{"n_layer": 15, "d_model": 256, "n_head": 3, "n_kv_head": 1, "head_dim": 128, "d_mlp": 512, "vocab_size": 1690, "activation": "swiglu", "norm": "rmsnorm", "norm_place": "pre", "norm_eps": 1e-06, "positions": "rope", "rope_base": 3340.0, "rope_fraction": 0.75, "qk_norm": false, "attn_scale": 0.0884, "bias": "none", "tie_embeddings": false, "parallel_block": false, "init": "uniform", "init_std_qkv": 0.0398, "init_std_o": 0.0, "init_std_up": 0.0398, "init_std_down": 0.0, "optimizer": "adamw", "lr": 0.0017, "lr_mult_up": 1.44, "beta1": 0.95, "beta2": 0.98, "lr_head": 0.00874, "grad_clip": 1.0, "warmup_steps": 229, "schedule": "wsd", "decay_fraction": 0.791, "decay_shape": "linear", "final_lr_fraction": 0.0, "batch_tokens": 65536, "seq_len": 512, "doc_mask": true, "train_tokens": 269900000, "steps": 4119, "dataset": "wikipedia_en"}
Each number is 500 + 40 x the weight over its row's rms, rounded and kept within 0 to 999. Layers, rows and columns count from 0. Numbers have three digits each. The size before them is the row's rms in percent of the matrix's.

# up: layer 4 MLP up, 512x256, rms 0.0828, rows 138-204, columns 64-127
# down: layer 4 MLP down (transposed), 512x256, rms 0.0534, rows 138-204, columns 64-127
# gate: layer 4 MLP gate, 512x256, rms 0.0882, rows 139-204, columns 64-127
up138 098:490503479515487527461492604469482470492445526480533555507538534487520524505523483555459494493437505451537483554487508564537557406453467443493486504555560523454489465490566405489471513521430533
down138 102:521507503672440505485479549504535503462480463430539513484477491554504510476534467475500486542539514527525510426507520462415471503487477453490450507586557519493537591522465486572459520542426548
gate139 103:477446568513485488526492438469510551514440507486554529487493488489493520505428435492473604480477479515543512444464462489517546494452464577463506488508548458482501473497484504488508529555566493
up139 102:562496616503457540513505546528548492460499465531571559495464539501518449481469499491441521540485498497550516515434579531521517498514559441493435485536477541518526445496511472487565486470509470
down139 103:536522498535502498472506454537543509455527511568476508499535477567522545483578471529486477477527510452471454475449443486570514497523489527455580492495509537411484508514554512563432563522463573
gate140 106:487521530453506535473480453447491593466495567453507501520536508509573515527556454527444460471459529533511469490481549481486529493436542487567464557452514499587466538563492556488464467454468470
up140 099:509509444513498507521496525463441504513508450439527492529543536541513516474448562491468509494486530409529542488487427481469413476483448516540522435464481503468499571508563508472545502490493492
down140 098:455467564374521399536587556434501462457471439499480515620474461517499520484500548513539518483531456444545469463486440470571471486499557549511483525508483549480440439453483470507480587496479474
gate141 097:440613435485529530518517538546466472571500556455510514536463534472530492511582448495521501492494502427558500423465548528408546461558478488483543500432515472573497481432578532484494523501565496
up141 098:474550547480483529483489521562541481517494559492510492539513448448527473532545406545540437459500553504574422526551600570479515463580396465550496505453499526475527548565480493518463461524505512
down141 092:463504482575516500556430438540547467534509493439524408411452501421469455560514489501490479517503515460495434446527596576469509470543476546525490527483480498508509518488504511488518526477520494
gate142 101:508500463518528499452450487461457522535495529561486515570446497463563493528478483505511482455554531531506538468484520419440503590559521473505529469506429506590420452494516462465544531573546471
up142 102:474420508504614497477408473512537521492479611497451469433490554490481452510562469510453496443483460513505465477519511428518512567545528546537513505566487550509517540503476437433542505491541553
down142 102:505506459602491471481512468504433536468559473510498500571519533537531494541488491485524580446466555492484542453613572424508508507502483483408560578478515487521534458522538510578506440540556500
gate143 098:527485495453506542507493490471467484522513508544470537538492505408573457521518499602517512457553477427416532496503433497493489536539503497454486480481511531503489562500519498572551444466534453
up143 102:496498457502533516499488469493531509509450565444480590505481614522537486489489484509436537563491548533441491545452493573523508505481506467396478557445498485482428514455434488487480503534494517
down143 097:453495523480495482464452493469446573471586460538545493538481484505586511456550520445489482514495462586448508520503527469415495521465521472502503510426489514518451500527431475572461505562461498
gate144 095:521503552439492537519512480526530483538643469472468379508478513539516475477427461522506543517510481506503482506533478556517540571474499569534453493574519497560485540559559403513535466494491491
up144 102:428520506504542523483470444452420498482550458503462562522522545499514507523485552509550560499516575486486393524514517483546495522604446500538485530550533561486429540484481483521462561433465542
down144 104:481462546490502557548585504501534469529539393532489492409491462489504473447534535488450395432430460474496461557456469482547463425479527551540484521472469492485426556499566509487521523507555486
gate145 102:537517551500536459516484547445543509535435529506593499569493451453476517453480467564414506517462513474518539502461532503527485475484433537455430496563525549591539559460570484468505488450534500
up145 100:491549488448491461505535525490513496543483487462456528471521458515586435556529566541445497532451507458455562548522416479533458482489481503436494437525488530469464522492492519538502500537460533
down145 103:486519511459537506482503524403470442471490542433498481453535478529512489490426556553486561520515531487506551538529433480505499444466482504520472510528463492552514541524521449479457480537466596
gate146 105:495518495480558449493436472509480456466502550536485556508521522509406530479485455513484501450520493462462521448463492493504592533417422499543501504510474523557489435522458467487450435521565477
up146 102:535564482487514482502491468538452418496533455476465475558535505480539434477490469474476553431551504446448479441486472517504553513523406508551509444492563534514473496497493546447496446495517516
down146 105:449499524509560538564481417427561536529495486498486492433494489502471534602464508460569436523528500592457507422541501541513487498476549476516471478496479532548527466480509464471486466509427492
gate147 106:425494541550458431488507460482495499444490495499447560560515480470512474496462490540505538519513596511515482542497459499442514464413515441531510495428507546456438495599496492572470537544450542
up147 106:491443504491520462468518412490484459513486527479467459487467521455438571463445524532520473440510499522505492490485526458535500514527537457471510467463507450493472482514563489521484463487530495
down147 111:411509472578455508554570514529510501450497495565503500432510446575524436539485483522476493521528512456479524474515489513489545555503499525456447495464658497492505502513497481503440442480515445
gate148 104:457451533530517526460414516455503489498468467597502506515466478542564558510489559544505519512518495501455534515589548486443398489479598568497480500487496515434573526570508483530528506576533510
up148 101:546482515537520569478508468481469577410516487478549509497460501495541497469488403484474511461453495468501504584495544458492481483457556558536517547507500567517558456537517548524477562482480419
down148 100:483481544482522427514416578467564459573528484496467507372501476498460497600525509490519457562508523544463519523516468504535463496500465546476495480462478519562440559507450439512478501422503432
gate149 108:515526481472482489467483476432535476546548546438584425482484469557490564456545520539541500574511481474510490535564500537478512440509489485529499458482484490529497457480426510531503469591489514
up149 105:567489460532518407503461529541437646552451520493499536504519486473451567535503525520465494498530528543550554526523538478517472470484554411415413513580546462520484513453468445488567463495530502
down149 106:491512521468441468460493503523472543457483430520448464602515512490496404486491440453522467503459462558514481480450515513462528469546502460510501498523605519564528486556569506476517536539437479
gate150 104:473453509512498565497491426438552528608488551499506463490555502455517496487560527553437535461521468456492500494454578480513517544503537418542413488472518527544501574540482486621562510497567525
up150 104:546526541494498500499461464520413528499477458431502588480428552535423485551490488535499475530423556530510428613526510587458507490554472537523519533492502461462494430490558481479520436470461465
down150 104:472578517424510483552479542514487524540519473488517593543551469474507522433470520455486550513623460521553460451480516515515559518529517519527429515521474503478522556491543513486498555453496502
gate151 097:441516543521476545448494519440509494526467462518479522479503424417499541554423450480505474452463460479496458535541418448466460549496535493542432514528444536483542395488514537504476483484481482
up151 103:452532487474487492459554576424516445502438502471518507554535457519510471482535523510489466457533475413476507498506423453492545488500438476508448586500574484464539495568474500500526445489430519
down151 103:503549427531475528491539497537484581550498476456517526439561432484470517496466522598491487479502485547517525552560536469450456494518493519532407491543495461529463522497464432498449479525528394
gate152 101:582590509539524534520521532540499563534471520438465498517503468493467583471454477454473521426558578490563472579504545571562482544445490537498473474487484571493521446571483442474521466463513493
up152 102:500513523499533530508522608518478474451400480527479573510444440457497519485464435545445516431538590535466495579588515545481434554501467512473519510440427541507464544434576472531531513412546508
down152 096:508495512582481526480508501623488462537522472420516479353491529536486527546482479486441504557513492438506538535575495495523496518419671477528441509518457533448472521449527500502600580421509542
gate153 095:546492520516543518526507531545513415540475503575483489484528539464469508528508522512408556440507486421517530515528528499487457454490464426463475497532453456539547525481568454555495516560557540
up153 103:513480493509452519510482488458468590484538443425599525532424446507580454459487493492559428513493532521530450432497516493507566522550579511456532524507512550506480507489460544509528464468473466
down153 098:509537484489508568458493488546508452492466433529493487550494506528545472573539477463522520455455486546494472534414526504436480486501514429491433496555458505465553583526502492447523461502455527
gate154 097:544537536446474479467493508489427484510432493487527525540399540492518440508536474516535523511517554472500544496539484486525434530497480452471482493478588483572469492461565458489447509529509454
up154 097:503408499468510492556518481499500527558508484517508515491481465480464561426524448483479443523465431482477475456532499467522503490481386550479471411505499487568501489446499545467498450476524527
down154 098:526481563473494521568425451615493479475530470500512431476518500425454481495524482565498497502481510513463527552545450518531489492538463504528511508493527459519507447546503492494520469507527493
gate155 095:414455497479498539531433531444543506547435591488529532470462535420495456445520432601536504511519463481540474509472528509522535481475511507505502557538571532432540434461493442487515529472510498
up155 097:492552554516470525550535553501536502433502413529465505488546485560488562527388492479526532503589486498465561530575419483479577516460479505490494452475469513513514556466479557530529481499496431
down155 097:540502492534463405545445551554483518542543482491493452609541528492545493460557556493495456503461534453492512438527499506396450585489495556555512467517536489424510530552480512460390494529519551
gate156 099:550442468477529493540530470530468573522516517540559488517500477534506457484514397505508481471464471436523585499507454483525543458532483506485588547564440570461467410451491451532545529511499530
up156 098:479446439449503462590545480499523474497540521432532470517576457455495469597443547453484571467507567456502473488476522514428470487422512573460462457496486525492507435462481564575482466478519569
down156 101:520542456510559506492507522566441483469569510493529567426447513476538471481564466529506443528565453500484435578487498564533545495508449494506546553504519507530460453551445463496486474438496519
gate157 092:540525416506493527520430509489503508517520535512522499537576504516444492477548455534436549592497408450537441492551506467431483515546513460532562507452543539482447486498516516557470542496554561
up157 094:494579485524495431480452440521522512521534511409465555479421470567484502461473499541569616513505487509481515516513473525518540570487571532448486592481435453512493525505511478455493511508432501
down157 096:556523488452494513547484490434478545467522536509462485632486469507452496548480551450566564533474492522553583490454565487533586497518446471441567576468510459451553479539468482503553490514568519
gate158 100:527519465500473477427529520530504537635514497539542580521493517534438526552452546561495495550501558524525500505554558553561558480460445510463522596506508472458486481564492566528513513538479538
up158 102:489491539468483457461496534524531483532530554416448503461458634592456487469529532534503456441412505526491533535483583526468487523509489461491539514471534482510451531425515519451515486463531516
down158 104:528493488530486545539479502480481563464497471460462458438542563483511510481519470466472481500527474529483487517530484435470410505514507464508514492506512487475393549494503525489523501496490525
gate159 094:527431562493491522563495438521468525586521547541473532472451465498488581484504520484488522519524499588458481523536470434498510408485492530484489524444551490454539570530457461477461487423513468
up159 093:498468482499497511450518485512538431416505573535438511475545462514488474616499489471507515504509453481481482579562445479475478480530502514377534466514514471511464541472522458474452523507527505
down159 094:517487442445538499513509465546464449556504554551465484417439522573495526505515549532550464441551504510477535475513473486433543541480558538550472505456523506569481529467542498470504546474504488
gate160 103:523502454505512498530508534446465536456451454480457615496485477444517486476492526543391472555462500429561515527505480539508532459439487487466512552453527546490522425485480475513507538521480544
up160 099:515515439509498463467542516425487502429466434465492485546542465461472510536527483487477573430432457448513492512474507533444442478476530497495508503502437582487445482461494497462523454544477493
down160 102:497533395458518491519544468502462590466539492505582481549515520493476448486524413489592502435550451496507547506582571496536452531515545527464524457528530575452489462476524516417539563490489547
gate161 104:489485465461458525536478463520469510522545467541571569489451517391555512537525510478533494415506549474402474536488518437545536440537479490492485486514549597557448482540502472546476564521479500
up161 107:451501486546539499540594592545521521412536543429432522517494563532487506533464541427462499554517561493501460520547539499548447536472501489464473482509529534439497446507494518505413515428465493
down161 107:546512463521548564441484473508470483511518498496461453564460467509511477433515577422542519554516535556543543469530545541499508583519479505510559526503528465448523494491502436414529504472491472
gate162 099:485501523422463461521463530486519421523407564494437523538464512473449593556448477514442513411557515473496508520486552552486538507497465560535517544532523466479512518441531432449456420518587548
up162 104:549471510492560517575489539565525482530524528500476518498421472427490524542501529494433491543550477483531504432483589528504552513518521470518534525502539468490563489516482404430504473408503520
down162 099:510553458629496475510557505573439497546532500477499410423498466465478451473437562527527570477440512526501561518635496482492486477528515546538524575475482487510491550446474515467451505451476452
gate163 100:506519544508534469526498472466485461492519523577393466522424462531537481425500531441473483427493463534480465575461460447490566436467517467370490520511468489489483478460561587509442466479557483
up163 104:487441552513446539564543434504546508497502477449501460531487486480427445503503554461480549504489506473473496557496516578535491477480551446513435479512494507540499579472447479627432429470481451
down163 106:524479499488474497541529564559450484501453461468464439501514522491434449497513408501492620497475512481492518509497495440454548449503556465500479504568576514564503467548424504506512575529466566
gate164 099:442572525477511471476535550402480583494501471507538542479492480506512518437488497456491467470520500437486434470489537521496552558502501512451516519479452509511506543461463482505495474486486510
up164 100:476464517497531534502476553504419485510545511502518520517501510459526529518509592525431507427473535486518531483477499497523458482475531560525493496493522474547444499467424533526475558452518453
down164 101:489468464445502590446539431461459467583459515532509552566507478427503471473529505504497478436457521446527489489504497477425427538545494548545484512455546484506425475482480499457551534547508557
gate165 096:479417465495478437519543507485496517492400493529498539499480541455438550476446570437422550481408536539475473469506507510491491435535441488480484549475521507472483473506447543464485512529497487
up165 101:486419540541460430438509486516501535553515546516489506446456477526493521503559507461505445550465475550495477468441430560526511490532459476510502467521430468524486532538449539481497433530520546
down165 106:478475504521510489462495476583506525493444489490431541424441508498523524514543444516524468488449475528536516510460499561548499444552476495490483516502485489576477434525465510495523495469533547
gate166 094:504463476504525491475477550542445482482478454493416455537519477458460462460435551531480487538534487436470502465505514507495410465558450394501571538487512470532472476491504429501496462486470466
up166 095:469450496479436515516492500494475497508557508514544579493537446471531472419473490539522468530472491439425514515404527427509483496526399495490527535520495538532521560485549504474520513509483410
down166 094:535543529471563522539476458530488458454541483503496527461461526598557500474419530541514434516508454498472530526526534438538462473521464519570487484496511573529548410452481559490465493479516517
gate167 099:479505480502488459628539483558571529422541521503490446498479511541521519453534459477491491463520459420499482447485527458509471546505502537511441539480505475555490498507502497495407422524480541
up167 103:469487447470483497483509471461514468456520497520543505508526560571509454560414500475456511410502457448468499567504531482439419440478488458524458525479524545482527539541484567511458533497558569
down167 105:509454507457537520510472508504534480494527505507511476523467455514466538469477528576482493548531462549449511508554508465585475469522503517427492436486488546475470479521536533541506466576498480
gate168 103:545510478491470488445485459507507557530533526455572571560481497489586490474551535539473453509480552519507539415555582522476490537598481485562474447472541499533540519497536526468508475561530486
up168 101:486504589495509552485465532448503440508492449521472508481484521536456497538458543473453520530517556568540526525473506496516488456451549459491514534543542483501526513565424464541474574464525536
down168 093:466520493466526514504445518435436564511458477543545545617486506499504498505488455571565503482501575482554532465444517499481523518518515485517516561437535568580492545476434552537459440499513502
gate169 100:520487521472480504565519420463457498504478470517498469515501526473436551532488423409472503535484521469522503466447567465462587519491535485485531483486479516522531514474632476505444497459519536
up169 096:522489530503529464555585460499456504455513615529516562520506520501443493451537478489458550582489511567498505561471457480518579504502587476450534510445510508446522479514500499466523440480563500
down169 091:529455504523525595510537489502561435539481551519580525391528539543516524521499439481424489534467476574494476536460421509514502467527395574503524527467500499452447467464456470545547551527486486
gate170 097:510498518543547461485519521540482517536490576509556505521445534475413547531517404489506503518491468502470517495475542457518537542462531539504497496429496500475469472541525543464468529501572495
up170 090:511480537529542492425488406575513477444511512490471498498491573469528540591498532529572502614489543492514524496471499506542480563484468468482457470474449529504453515510535520544543544527442433
down170 090:543524478505453452523474529453501449502513482513382553375510512494507439507526533537510489463432501496515468422547497547442537402502491500451535470509501488454541486485447514552503516452508518
gate171 101:448518547484563506477519474505429526571588579493515555522440538459466490453456472524514543511518497455501504572573487555540507476488569564546513460453477463609417494553495509449522500461491522
up171 100:461474450478520465503448502510519555480537502433537390479458440529512442551564569548507575535496502477485478450471488443547523382530513490419491519558505467492527557517536507497461412473474501
down171 095:514530479373460573524550466478522448462473473488491483530473540482601489528507468507458514447568499461453509533468523507522504420497522549475525507505483499446438466494449460584459423485483511
gate172 100:518531448463541551487490507510538564471489484497492565488496452505467512449523526560511496607585499546469531473500516510472537478491491512541442527446516485565488496487487487534504509419479561
up172 097:453437465488440487471504494521499530524476566546409489516502494458421487512486419498550406462455525456523528470563395447526427501455496515521509546514521571447495518429552471471510551508517556
down172 098:447501481459529580538462517435465463490542479490476495606495500517455455491495459507538522499490481466511459457524457500424441541513425424529468440450525486493442535506492462538566491536560512
gate173 101:502513555527504567521473542462491434442497501558506472499574488510523431413462447495480416467503492503481508471479450486506540480501467468493546542484491558467465519472508537520441483496457507
up173 101:529464453495588471532597513504538514538468516467558563450464500490578459478510529516558502426566519486486560543504513447567481557482522490450515523478514420477518463475478474439577485528517508
down173 098:459528488511499477546455444421520493529578478460522436593457498518483554491559497439545542497516407531555517467554422519413462533444545474527497390504499502534561445491523485539491459492574507
gate174 099:557514562483471487455496600514577545470543433466504481505459465547505439523474479448487467530566487526506511451533508502595539566460529509434493495537471444558531487535501531501508456392472495
up174 101:475599421472467460502493398486490501510472581536434492521558500510498517366507452518538510477433503478495535476494529516460516465534442504513470549447451529453438423489512466463479524501486484
down174 089:492513465426530474494481509438525497518485388467551490578550492549506470486530572508477404510527521509595444446572464510488469435502571560540442492491503494525461441574445559475526478572512478
gate175 101:562462563525460536475563553496549466437519470519552504576495508404521503492526446445485509503463511501462549493526505541551531523495442492544494528524498517454416549517524474550472534493522565
up175 100:521591488504525523514534601507569549460494557505443511481547546549479554485589469529570503510501475603531522565563537465573526470421492512506476524465514554506539501423450529554519516443515515
down175 100:506477481530525536543523532403559457535516501488474522566586483521484564482519504521419536446496488562531466426529571489546478474447535445498522444491498510527490489461476531577582541492580505
gate176 095:495610544498523467495512508460474572543532536490458540485434469510468497479484441500489448555482496490472530510462467422453584534487481554434470453529523500476472467511486499600467495513543476
up176 095:521568435551558469559516477507511536457558516474417472491476512451516498547508459498506410461459467568468470474557581490528478517492427563556558452452458470423514488451410492499505432457560480
down176 097:547482503607551455528475467567563445467602477413512559447510525547529534536503478501507462493558490496462513516551540545539440514459504475569468472463465475432465506462464561487550532458512513
gate177 099:537490465498495497510477542477490568562472550508547417518529461509513561471489413514482486508537524484513532509467496469429543525506549567519466531469495458482487566506571566523507476541511484
up177 099:396481494536521464571497496476446455476548453435561521515509489520544525450490503521463450528518474539459503458540497594452495501488560494510460532470484407496523585518441487517525516542496476
down177 104:569547509545489462452543508505499466496440519507475473501548562509591518577486524484478461452503584503472482523533523433546536549429542547467491496552508513549507464527480516543520484506451395
gate178 105:527521516508525507517474441500524535513563571497490424561453537493402495517460495479466489487461516580510453554547442476557562539522532488536558570490517468512483536548493491537527519585544522
up178 103:488504488502547436530553500490576474547509485569546532473526503533514523451557534487522512553478464525533545482451506498473520466483439496489449441583535490438491392480488500450484453521524462
down178 100:528502478388485484531501491383518425452590469566492469547537531513483490470544554411448497504476449497556492527511469562455527546493548538533453454566522470557500426536548527516483503521543539
gate179 099:571480596533476411512499530551400539473457407533521452524473479495530556480506516435525550493497494524501418430430509496557544522507480473484564392517470510437577524487528567515430568476457474
up179 098:508541533509539504492530463466570415516549480486441403514533484476462543510432439488495449515535408564496495494496479564514479458460448488505565587505519486460462491531564466463503472489522517
down179 102:487530489476559565555513533432570561459502496469486520566453500555519519496529560553419499501436504456462495549501490471497499513499515488556441537546518454552513498474472457512526418438539433
gate180 099:526449482517440472490499529454521504507500459489521462520481489449438505449431546531491439425421530479453461425519521530515533510468390511541502555530454576587501529594549468440508445451500461
up180 100:502453510507523442569503527501473429519488548506460454511446481470463476549504571544532543537507474537406417522465476487542501496506498525497501490513426532441449499579586514475550573515555511
down180 102:463512525567572483560501513462489478432508566441494483464581520539492508466470479514513546517496498520511526494548495558540493510472534489542572484512555499529532496479562484515508530493477579
gate181 100:526469452506513494506582561445462504498551583541529538545468466538516510488489485479434600440487536464516459454528435523511478518437473580550491455525481515535553528487473446556508452455575525
up181 102:499498485482523494492542533461472488541525502552477531505483458487472498483463467484531532504568483555531513482533413473436524536470615484478502452594492492456496430457479572501513587551536467
down181 102:493460481454489472517448472422460460543508497519531509531523503555567496513482531466561541478567470555499508525493516540451502535504496500532525500460490447516518485513486518535603489564575503
gate182 098:508564513476512437466526509511443504516509483495473464503495562501420408457502457472455506465546472506497526558517502421507476509537523506512511540481493536573599534515542510488524574512584514
up182 099:513533502478417432462528517497482438501489494520536492511439461444543506517465512523521486462470486469446503462533490601467567443420506468484500508445521530414455533452514488551448401547522525
down182 099:443472504473477502516507488501496552508541473537483520485491517553491552508433441474525456501423528477444594540515529475531538433523519451554570447474442479396547467549499518453463514462552488
gate183 099:474488561454499500480478473513528444528462468486498585516438426524457515558514496560449558519477499491477588504523489495498504544555557474524512481548549466528540423542493481455504461447517546
up183 099:474529498446498531491538454502495511540505498414459569469433489574540586449506439542475512464428568584477459505554463505574486494525431527497469541504508458521513409499390458433553462446535503
down183 096:503465576550474496417385562531562508493532499536473588382489510497551546550479482443466487448488428448521498512547465492483561551530561486455533474522517492487465501452578460476471498474484529
gate184 106:519499507462497481487463535489533507487453563481487517527403444490494487463437488484415524585557557536484524524501487481492537501514543525551537515561506525539513517455473474537460437405520526
up184 106:567471475508518504519456468579540440496520483451508515500501494509532475392477471398567534619460476484516481476516557502509513475491515486487547550512511548508403509463437445533454560523466515
down184 106:517508576473559500498523486557489494421482482535530536512461532537565515460525487427453549542544485532532530532545546469538458504429486477468557587480458533477504534523502465497543482513475561
gate185 094:515473556488478473491459494510528509457476465583455505451513476553469580559522507515470459479518474462475481479478421568514540504482557512490455562508478539611495541474402440503418549484477488
up185 100:429521457555482465433413482483514481482544482532487564503490530484587545525518530425555517467500549533517483504525525511549461514461523509479476577457529481470506518523515503504554475539498525
down185 100:534624514460499472507468451438472519448514500488489565568551537507422511470453516506525527490469442465497593445465476477465486533559505554498584537477531472534520471538551495503600491445531460
gate186 097:560524574480585555527427508480510470514482540539483471521450559471437463503493567520511529405511461526575478530455574476456434493481580517514462527459532515506512456523527544572482515442571511
up186 099:518520479528560501499490461481508467478418452449569495554474599473493445533514480495560496568540514575525429587459477496518534495516505435514520481509498545476514447594521441469499485489420492
down186 099:491500434508522508470546460466545457518457467411506509517575570508537500592470543506521486473459436491521529498503489500471466406459529476466463530528428457454500508507470503474559588510464540
gate187 100:481487517498498502545519588544455516556526492476535532556445508528490470525504492505491509512484478438520533449525494512563527534554481543479529557533490530561639484543433498451498408445500509
up187 101:488381556456540500533539435535443496430420530463469514491572517504382519492495499503423468530547484484545460506496593543442521528486565474488520457487503492510438504522564428456533491495547417
down187 107:475487485493540449483453422499528468566521501514468527497490447545475532531500515523526493450490564602492481515486548463514466521473506527434511501528472472460448486516545555433568506480491472
gate188 096:491532514528489519472496514445540524516544535449476426545518498491517527491465516496489481545480528501525462554490486526520434492470581518597480531508534421442426496482472505485473559482516493
up188 099:465513466513460564519519470547483539535457524405444540535553535436507509489491546543512521447429564501467569518558541558495396460496461498478510521439533516496497541537464487465546426507510483
down188 102:464476523465530433483531549358525497473510515455452455475509478469461554508491513542426565541540483559477533490547437536503521505465553564460521467541468477502524525482568514543460504485490461
gate189 096:482493527500491476527528523423536489579501415494541537478454510502435530504468449449553463570582533509518554482439473467473536538506511484447447544578530558515460484445587492467461493499516552
up189 098:479543512521552485494495536492488489553490454485480573541560466525446486454498558476483505489476417504526544446493503571520503568477517476534464473544481514442503517578513412529553420508533482
down189 102:451599572473459583460522522502436495580445457487464525559472448524509497516517542564542479457522528488512403527562482502537523517510566495497523441506467486541457498496478485480498472525536458
gate190 097:525474500525485510473441574465532515563480582443497513479456515460496528494514462532521471438468509529464427581535519468509501514497545471532502552478531526465535530540530558529489404506477491
up190 098:511537504489511506563536518523438512500514417559502489513464503532528507492507497424553519512543447502535561488485480525431498553481477528457460580466503505560421453483493492439506548489490481
down190 096:495534529565538528527493502393537457461471491517526465659463459494552435510534443498469558511509495486503523454516494526512438547494471491429434465484481496442455487557506489497565461532519497
gate191 099:489460532500476510512519462537525413469503524471462568528512548533511540502486488530487453502589526473464440500574520525493419507512482474473487495551530517520471495563496546524499553501498545
up191 097:508544476452490441520569518490513488426475504551440507524546498560552544509475523474509549481554519575499473449468573477456485556511399498497516487444490522430542467476497576545536428509547492
down191 100:511539535483413530448501480498517442488545478496420557480553498424524547535491486539395451474450546532521482513464468488538521526390520518479498531479527485493453518510441486564511538477499500
gate192 097:557485452463457526502457489432495572511485527493495499490464430533459448524500512523423469515494533496521481567456496494431488473431495470499516477561476528538552465504458484526442482548449590
up192 099:522562448496512549505520554488547470522513410497505502465459486513487420493544375530484522504531627439469484480508558494513515507505477505461556442501514477479565477556517458492455505517483543
down192 101:487513479538558530468527568518480495524446509508480513442490449520476503529558451542569494480507575464493468507533448482532530461538548490484538509561480466560524517470519495490472532489469469
gate193 102:536554518507502463418558522551476557430490520519494474570490463450459489497531546428457539513561472442499524506454500439485420491551463468509484523521508467531477523562508427534484496462532492
up193 105:489435470514538480523501433518492442508467463512470472493492445516471587463506516547510556541441477504564417595521503483485479487392508436510532550544497410534510473554494515595534537532600482
down193 107:574546516610509480540583498546437465491478546493440412619531440533487594483532471519403484567565518484538473527501426477490584528421563494479553489557534436523454460504491504459454461518513540
gate194 099:445499494460463479463578503481540556488544496521458497539442486498540506449455423486482579439450502542488570426455554492543518457525491412572461517481413422531484493548526453533417486510493532
up194 102:528514520491546574555521563521523475579483482533566438486503467471447499456471470525479458535489508525504514540483509577483491458525435427514567471550537503538433494460498485470515501547540513
down194 099:524536494348549519491539505521492509469515443532430485619463529562474523459496457470479431490450480507481466519472511516470500471494488499550562487511555517589447507544509497456391484450530498
gate195 109:538532493502559459498446520520566493517499523508551464505527452477527426518486426497467503492513504466530525506562490572501483553503499446534504500429484477471486507478453528457554561534448508
up195 107:479603436526467496479600493462413495500533450532450456487456465551499555525486490527447514487452499507420440556480482453564509498462466549496532563509529478476487509461414506508502503546478460
down195 099:540522494413508485556499506413501463474481540442550483496557503423586539454503509525512522590511524479496433481497486447508510458511499447424523503545497472442546455545479500541506433510570498
gate196 101:513434472508517478488463451527434566570513495468556529504411468504526502513484541468419459494499507399470522463546555492493456424521503509505554509491565499497432517544499574533489529513534572
up196 100:506450551489529514533539557492512494489443485492526535470480513390531561471527549525516490516497507522486413508512519529585479465462542526477503487527533438472492462503511476484460533485470452
down196 101:528514516490473411509438468451521432468507533466484496635490515487497463515523500617515539514497504475474526442414521539473415543582533442473493486512430484536436493557432510539559519477492477
gate197 104:516548539523501495488471528478478558555487488503580521519412503560456539548498508481482491538559520545487528393495526553472505550512498557510512568549414491502518603490578587511484561486506458
up197 103:544477547504458451437502482485450488446524536507463493461529457576427465533496508535455541550497473487469523513473459511540427486528504506528520395524545483532450557554468483529473519501518462
down197 101:560490514475517497497498537462473503519478508550518529545476542467486481444524511519516490514453468558469553481564524538455503514520510493421517452491582463477458477523500499470471527500553539
gate198 092:562467479490461515450491462510458519522444486568527515514491506510522534464465437402451473564458528494514513517536488476502477447471502512512555526503452546498550498540483493469450470533535458
up198 090:477425446490531542541531471490448533529507459513511526497440464491452516485527569455547429476461530523469516541483524501533488421530573532579495477421511489515537522458499522485540486503492496
down198 097:466482564410356538453557568433470481471465443503503398495520427471542541495454440495453503493481531481563528469446458584485494503511490502478504520513507512459510501462468512565543503550549540
gate199 097:510592498481476493484465529495448432546521494503539471517478535462465491435566453467524479492429490489558532522531498468561510572498465550508413498606460459515529471460468506466456458516537545
up199 099:564526465460466510448620477498489536469481485430474465531472533539541454491429474430504525469483451461480490520473513524467524459440562451473478533479457437482471500553477476519512407472533528
down199 099:559493473502448546475549516519468447508442434480501529457460517531525521522481561507477496472496447523426474555513480477558500561601458424462498511460474477520470432526431472483501469476508534
gate200 096:549565492483560516432427500495429492559498429559493545506402469493467449552506490481538543546448506526573501517508408418529452455484550489460429460466454477482461471518569558493479500544454523
up200 100:468453540458512569444543489520509461506492525482473498503497499499512448448456453447539528429469514588487522520503421524436486532483465554530541475512513509499515519531506489436603566530499467
down200 101:546465513522424463591502492561491512437438536538525508493469480469511465505479477575473562527552484491582526514465495437510527495451547491559525497526516476461508532510462547476502508535513526
gate201 099:447497500494495525503542537531489525529523486501580551485485429578453460470431571548523542486477515441514557539510445404460493486517562498554506480484553506554486587474488451451563520553554524
up201 099:539531428458440481473467482490504537513514489514490436539520489540472486463496492482471451553449458530596479526482483521455522484506490521471485566521482506447513484484483495482481448514386524
down201 101:488496537590484519509491507471498500572503557506506536594479505496586473502499514493448539508500475469511485467469499473472516572480440516544520505494522465543492591538501437546540490580501582
gate202 103:489455429485481495504451527443522506493491484521571515498472507493499480536491495513496512436526512556556483551562451539560523496486515499548457486476487486493446551519487490505526464464450586
up202 099:559438483531474502552535484477549514492474514515492580541551532561495515547488519439513498514517510494543462488480441583494444532517495508559449547487412489444561513539565403478501480465492485
down202 096:481445552528517530558533534516532470454494463496486486340522431492552520482515438487450470490482497500476438483487519551504603527494493534467506436532498526513469491497437503520537508507506545
gate203 121:593509454470428521483464495386506506549457441528443511456474500530471507535487523500505553504506502476528486491527540497499468463534479451509505531535511526561548451472473443488409478445508572
up203 096:505587477547588549479504523528507493483508502470462487582521524548467496483448467576456462460557547564513523503498460465512435530501484543494553484455572531468526432494454513490463489512513413
down203 082:522500488315427524461572493467487489575463413520380533451527460610469498528468588520476514514447546528512502481493517489472472436527503575502486526551507491508474478478478442533419479469489504
gate204 099:452533521487505467488471592442524563474507479513490483498480468489477513526561475513535436480488515541514520552537462530554571527443485545417491512459483517530483517447524576490519476463493542
up204 095:429453479470506529440544521481440496453461529470414585559575536533507511511509473469478519475483522583445480493563476499467446493502540512480452482462470423439545508446477489498532479526490474
down204 097:464523528465526570461528523535517478468495462510430534464517522504455556548507465478491527456463495507522446525504491529510550522422520474436530527507474456521521518478550553512436431513538554